Each number is 500 + 40 x the weight over its row's rms, rounded and kept within 0 to 999. Layers, rows and columns count from 0. Numbers have three digits each. The size before them is the row's rms in percent of the matrix's.

# layer 2 MLP down, 256x1024, rms 0.0912, rows 136-161, columns 0-255
098:576507492484427501482468485501421458452531545438488481423554563486475544472542433456506512537546503534557570441429474471499538495495463528505528516428467489524532441448457528509523418460553455483544494499565498469463518448554510578560509492474563459501476501464560448478434514504494442471465472394483449503488471525482469507519520482466493476489512474484523468506479400378501457624556549425517461537519466538512454578427530518533479523491526474393485565513503540514529498524480507509465493538492501483482532512496501498443481468491460493438504510490412494482469505527510476556483539518577543502469487513497548518548487410474546520457446508529508526470551531455517545484483465522478536592433470523535473546479384525406502431564492447505467511431491546438568570526518455
104:503458562477462459556558522516565476414503476539504459472465513484505575490491500518459451523465495506513448500479519513440466434508466452495485523568508508535560491524445583529485475506530512511500502447520363524579520418439483549516473458516527461575457518476502522542500467531483554525498518540526525451464466519589499481496467527457508512493545471499462458517562436511472555558452504550559523487499479593489466459574476523465477529528546544541464488504465554484465473434517453497470483467566444447542456443485432498524495480552469458477445553587461522470486529431512490480437526569545500552488484577554491500474442480487544496437473504517513518587531458551444471529478497450507539456489507459480559525514509460468479594507512475476464519475525543430529493542453525
105:527517427496554448481454470495454536490491588397557476533521471517475546555529490519508520476496591476590518529463473504557472537435577558521437524374456481483481480501497467531488544554530547459510546439519536520528460507563456412535585570571533508495515542497526460483570591452556486541511516495476561447485510551516496570540505529529579514544451452474500521426509609525501471521479505507506430486562515436566539434519546535502536473502489494482492446490505558421489468537488469474466471471479501536441490540496533486575525510452499510463521474516457484472514509494514455585474500547493533531422439511493519539524506450567502461488460477466451446502528497530560488575513503442585415513537466526559499553439537523603477527508585553533482495475553482434491459524569482
099:542564527480471448486520506483541495416451444489540496543455522480564490514511528506539527516481476471471420489527488471495429433426541536433511476465562429472462496547499647522509527529439464476449447512507516427535574532453442478503578496402524485527497497471438481447521481508490512550484538471488454500500440552437447504473478489423501405503515490480509517547407468510502500501435545496509508500454445566497509479524480509449450417412552569500539425463432486494458515476538520492461492443454583551522504521516498478485461550428520527459445482484487501511555559508537502483539484478492515483512470463527515498553443474449446476475548507465564540453445519517479493490497493476464446554568529475560496459470545454550591536512495506485505471521506477506569548536485502
098:502577515500476500524468491480452470445475486488511569436500602497534538540495525461509504512517484475558490493456433466491430473504434526518523515456554485482597537418487502428468563432516555535529513538475437493400546519561502455560490474480437535577615493494441515504559498530546483524510508531468542535489541509601485453460504527432552439443471534530480460497408497462474476531581439496451526568482520450535490454509512528496461472553488511502478562509412536504452474549497539467550442516509452532521486415492531465511508513503447582489480577467479495482478533550477455438515513499520455460578566525555562456481531526471504465448486503514458509490614491608533509510488448509481479467514448598463452503554559501516423498437554436488572473568457483531529425494523511
096:499481454503458438512533511535470515517526472478505516512540468459518511599501472560465456532518529463500490452484456511478499497532579563497508450537521542522513484469471474546483440468501483476507515569457488518518526448522526406496549564551464446525443504546499460484511485480563521509497510555487470478528596528522459462498455549498521500528423490553472532503574483522454581439538498490548561532448547426528516416524460515499521485520504451443502464503443421521551563503506508530498514480496487489481495503527512562596577377523516530483482544480461451563462594457494539525507495542579486475444445533553543547496499502473443477456511509495479488479506503516485497449462462459544470513454479493440568510474501587501498514491518503543490560446567502519539471527517493
092:566531510490440552483515481489547466429414503436513504542498521497495522491489585500511471515543451484519508508424517456442499553489578507498494447540517470446480448443547518536442472523505495539483484509521459517556526552576483521501530535405526514429512504516516536539458569474536400555438537529560534457484537480542499493534510482503426445526472520410514490450511514520490562460519480595447491415480544478518510464464489435515493488517500543489537551525513433586472529495507459509543513471441499507476548457472443508541494429473484464524461480503498460480468499473488503454497519432437439496450473487509565480493518501496508520492521535510536486483474422446521590565552481431511472501521426522519445518472454417475530517537561520429496458483489486475550400540488459
099:491503502503547534507463501428497500496533432503433505537546541549452450506537460504514505468517538440512493529541525497512479524516525582602554536470473508531545530462560448538477533497582560481436508504609512525487467476547457490410508494491506491475502566503487579466552397510460467525574490479450438451471462452535443535470522432530493495431512437433588512496432498511490470490521533478497531444522436512539490502499514551562523545474497564553485484502495535452493528503443565513530505516415498515502449477519509523491419503540540553486510583430466521511495548529450459529506523522541485488488591488488516430463512495514439504522500533491477465495491573532522536476461464439538513505511456530475493398500501475474505511553503489514541511400491497537443460527563464
100:445483473513517527464501544530449486525541492468512499456401511529407477467456459486574448548509446555480538542464540476560559521470441531579510519542472508463529487488524437523442578444460491573504554489469431476445562435516507486519485483509444483597512466538490609517497445495484513469527417514569523516509472523487523513472477518481443521489440531512445461485487459522489502477465489516526485472491547484434430469469492550542463444553482483540493519483523524557489416470445461468479444501481478508446521532519462492432424530452553491564488479510457511562562466533532548556497498465516490513548509556522572500461535469554505490499488505481556449498332544476506486547511521472455543505438448462457509523515493450477492496556505448492509530469544510499525477482566530
104:527497522578474491464504529482527401447510442490493478500503565502500537498418489498493563515497506546525552500498568428485478443491480486510580554612450495500485483506480462486480589486439510564420567458349497452455510563422456517523497456535433534474567483523551447406536570524464579533504462504475526434440567488488517462486530506514496527552443542600454485546521475497544541541520470510515514496448547514495479510451447532491527493514442509524471538516471537496461507435479531490539486463527548508525515474591530471516539577500588497540534554454526504514583449551490455412553486458523464496536465489502486507512574533526576509517586501484451454485566495501444392541574552543494524501499479515466461525480553487493532504491547503454447558492521517607516536504462520
099:500534447484486507459460530480548480489478536600459516546468514492478462475465516466421504518534466453543544462505549551471577471523480524603545455476489520453423408513547459487581534518541536524508401428460481553521523483502518478476479459516513522549507486504474584512495470515536528527530432477494457463450462455459509481533499485572451442597517502483529456456497482528546507446448523483500506466479548517497480520479576535511507523508416431492483492527472478489530488525480496446556512487558565418507519446552536486517494509601524450487478515455575463489542468506488532465431548487465593494514451407460471531555483544467466538534432506473471480507490442527505467537474493563504468448498468528521509616503497429445460479503468564589508513540562520494490458489492526
097:467539490451504536498529518487431437530474497504507502484580503604486418473527504530488477496553541499478441495529496493458484496526586390497523489478449471555495489485522558485481507532455502494431488480485505533501466477504497526532475474488480474500476501447577501543631408489489580510521560468489457520490607496485550515494460466517488493544559459485517474444518556520533536511518491490476458540500458465550453543537509473477460515461515522500580543542493451470493457586529534449460557549554490565535418460479574498449477513463547538456541539484455443506485555501569452579529530531520534483497537450500572512564545472494449489462466513498564457507459498454518492444511531513491547507436459461535491542553499477462533537622499503557522523475538519529487608556562489
107:491560586559525444579515477514557551434421543520553560482515454529545503486513459554540556511470555455472493481524435526451524493497503452489513541542512512555510537502414480458556508405501472557458457503411539486498497523438459515463473472461458488546505517449477374499421493482480622513473494457453518510462452492445541532582455557468566461467491489444457459519465487477475412476439476488476570556490488494502503483573476564476462521533515464499537535465540504447514484490507533539482499531512393478481482559505568468493557561510545523530520448476509464444483523450531499583484500514542456430529487541502498456497428548474514512436493455505445505476477474484499447507498495502518541514535550522484514529503548446530480493448464476458532505442527472452528499504552485
105:439640482480536506475505528403475579519521479446512530451523471428491465533458539483430475508529510464499490477485442560559488556507512511542490487543571512470488596524515406446534497520522446502436452477460461424531476447478529502528463424462512461510495525450484555460536418519523541556490447428494452410497405456538531522509539481578530414493539478486464489480476537493497517524511517524537563482531474492514524489468531465498496552563513487485493534533551552469533512509475517516474455524534586486525520563515504440542478420563599436547487546471475466544577488466493524497504542533482449471534475581481498463493502588497517484496552484479505497518479527552475517548459459557401543468486502517524506556513536485426455542512489532513573496516481508471464554516545492
101:479494465538462477513597489480514503428514494491490447441450529528479576559475487431440533490457494466486538467456524473474445644545424507501466474504436549487519461509474511486492551470414542503524500474454525530436484461511460546456524484490512542485532517534469550460523448496426490492533483560568500446509413476514545427501536470479483487518445507529489467469498465541513478521572480474451493546480472483498516460511533482444470476556517489464368575548487467458520534496549517479482515568527462534487524444456457472518555520521519499531520502525520474513536482456526483524600513456535499519490466497486508485480560502503525462418526515542498435488544553506497514480495515546464491493444556509527429581518464451528506424502552521453530514570518452529506505539540485
099:483530532489535418503524483489610536453514475467502497513524541542458475515480538462492471546529435515500450529467471522529476567526531535492525445544524523543503486460437596488596550466496509469513505513549638506478517510534553513447527507573542452503506466514505431518468453597493479466513477533530453508482540467521485483565477490517462567521497510478472583483500484452491483539542549438465475513529487524524531462531512546411501565480483592404515449453443530480566465533490508466443541488527486476524472489482460495552534459534494497549483498461591586497457532509535533506508420516493486544557521527513486480509509487457538547515530516455441522545568464537492476462492438491526521555472533496482569533437468432465474524482416524458465495455498490467533447475528506
097:522500421419558518497512483567533430483605493531503528487515447499494479471508482461470499523496551541515505491569511511539473516506558515428475521473508485539483455525465443494450574472428529493441463473574507406505557463515484507494435507455558509464504471525560582559479504507521547535552512502543509497542520452528442471493482542473435524519504481531533487570518543486480457499480488495502500475530490525572458537547452501486490469474503466531516515533488528535512535463472489527513461452517529561537439556455516479527458486469552469438479567475489577519432476528450480517513448485518552547443572522469465496484531570504452479525445436466500533514497495630485542464534522482454461492521517492516567478478481515444547505494457469426543499475557497512515499553449511
099:450563477501508420536482575526549490473498482398515534497510555497515432418529515499400472460563521495502473514550556476502455454450517465457524472498489490526561475451419516569478418521422540527468513501475511446495532554537454501495470556519539421519539540430452453522553482541478411502505451503440456517468488461432532452447467574576526599523536434516492488581525521554453522522525544479468531555512555472470443547528481537484498481481513540489509496518495600557472473517461517518549508545429430514482536430490508568540571496483542484496484495563536512492403526535485443498445531478545528457596472528393455456548450469481523524487479530475506455446533494490563520526539522470512504494542482489437499395474488451567515463483502487454494448499512491457507478506480451
098:504523556482445467506494555436621548519383542524464538464474520508418506550400515483510469511508431522503458540489530490564538475467501519593476407485434466502521514560460535463516510451410505573453406509470577394484475572451520575512532525484457460478511467524434553506530475478507474551456463441543517489484538528552525473483470516566539499556452519558562472461515453403447555503484486484518488529452543530439507499486462538508508416508475481502540517489575523506539548467543472525524495478569437475511509545547449421560496491521494476516526589529535486494484410504483489470461474510474456534539526457508508471458540486509546485464497478499492466458589498499504451482508500453439514557478533459524401505535470429499462421479528522521510480525471464543487418490558449
101:442475545468509510558571464477541473455477521524562457392500533560482479575530497545512537518457466508479579499517458503547540499460534461570512481416473507498516501567488479501516521524444493483487516531486531602442498568470525536431502450527416474508479519528452443479495539527487441517510465548471571515547527519540393493455467515441459524493498556511533514513459528517506488458471541487532489418505487514542531483485403523465488428520523496508454573515559519524494505448472483492498427478535477473568463458562477454523486448462505482513481405475540500484526509535517483454509483439483490439491458519460501520504603538432525541545426465469473457626452450463471477433581528493474418592545496491545603477589483496499468509627472488454499516475491451492464440580462524
101:570556419483471484486491446490448597526424483478458518536466508516511540516491530533479550448510490537488491519540511498486480463560544482466549586500502538585551475455481439541573485484485514476525473551510522483511472482539487496507494468488500477485478480508580469524431493488513569419507519532503470489584524476496484518486486464506582498471492511488526512513492444497562518607457595528460486465494483501500492515443511523453518559416506483476564478506467498489530542499564531567432592519550520507586520539537542463542479460465455540502551558512477523456520542498500484553552526535489503543523505424568511527455464496538461455435507509498557505520408503477430483478532487424486497476490521484475506484473558524466449519505447517538537470485515472489509453487528520
102:480506500450483485516528419550550544430463569573537474505493541497542449470547463488501501520561533489531531470548463557469457493499483524487506556564495501579491488428529507415431512469493516450492461509502553479493511488476532552544547480517472553502461513453505480453444459419488547477507493517524519482554479514470518519526522439496533517481587541477446452488527568520437455515494491467496534510436469519490438530478546528515539515402560485553502473504522557529475468542513648554457559484484479501538476524473563475470565527533551613511434497495514537468488489493544480527538427522529525499547489475547498537441512479503534490507482497487521503568515533513445587577495418582522488518513483555520508522539514477491410467539474558506474500492561523416499529500488490
103:499533480593499483547506461509460512521476531583522539468493520495569434529498508490557500525498474601396470452509618472405475474538484572547447501529451516492511510518430576461558492513537435536541521523406521540490504456527513530527423492469565568561498542540503551442495524376456498546452546471501505468510545432479558506518446550537509446482494515445512538497534438525487519427476420533526526459599487485543400485583480507455509451538467474448486443569435456440492527530546543506510460549516438493512543521514465544517508497420517553434470559528526511493528566525481525609513508435446493420495487470465465459520504480519553460468490478470443480563444528448492569428557490479479522536548523488497537528537459548437474537519441507496577465502529502486434479499481482
104:491521453511454438519518525520577463502457457476573521425494470386498514521495560421531425555555495497481459500510522548531487380503478483500534483553530477477550480451505484452470575486463458575506467474406438561473507555552542525511496550478493496519516532478538488492529460479450523480468449504485424583513495516483544507428515494430455498539479510424473442507532516484501516510501507465561562529454472461444483496502422514494497508503545500463444518523485502541474428504516484477531466516618540472485446510563427504507528534538553432462472522548487565490481462438483473556459476483536567485459441547447498491489512455510543452505513499528480477504509477516507485462502500500548482451518515467507523461490424533479494458521499511450543492539508554499480491496542500
100:466459437500497526511471509530453481523537485556541383409501555505538573533472468594490515536457550480558465442491554486515530468520422423460464518517475527427471505472497497489549487515539562521465543538481581540489495507502498435604544475519546483429493473489577474440517541465465465555549487535468562500465590478545473473489565487494463514442480533543551458561473540443506626525468513463504452529503477526511532478451489546494563497495506476587501462497526459471504484549444528542508489511503522503453550576532557563504541472504552456557569474522477430510485473525494567562535516549486526505400518503561486533584547514513468514495453508565523480432475527502526501507521488516468572444547493490491574536486582511515539476538512481449474566457510464467542523402440534
101:503462544590507508459548594449570480582497525526530512512483468484484527519469502507534490534520511461485443503478430459535471554564491466511551439499469486560498497481589500559465441485510491498529458505484560465526534539507462488480494556438521541484480489505516532547549476548511459523503421429468548536504540481572426492522497501539517505534544472485555481524510545499495441499555496479461583444512549438496530517514444467514533439513547476537451497521395488521540494533466491476531538478491542538445547501555501463431524453430534512557437547472476530505510457565496508499432430440515513464433521530490422552440583489513468538538458493476512379488519447565474496437447478491456498569534469551483545470461504411484464535546503473439553469550503458553494491545438586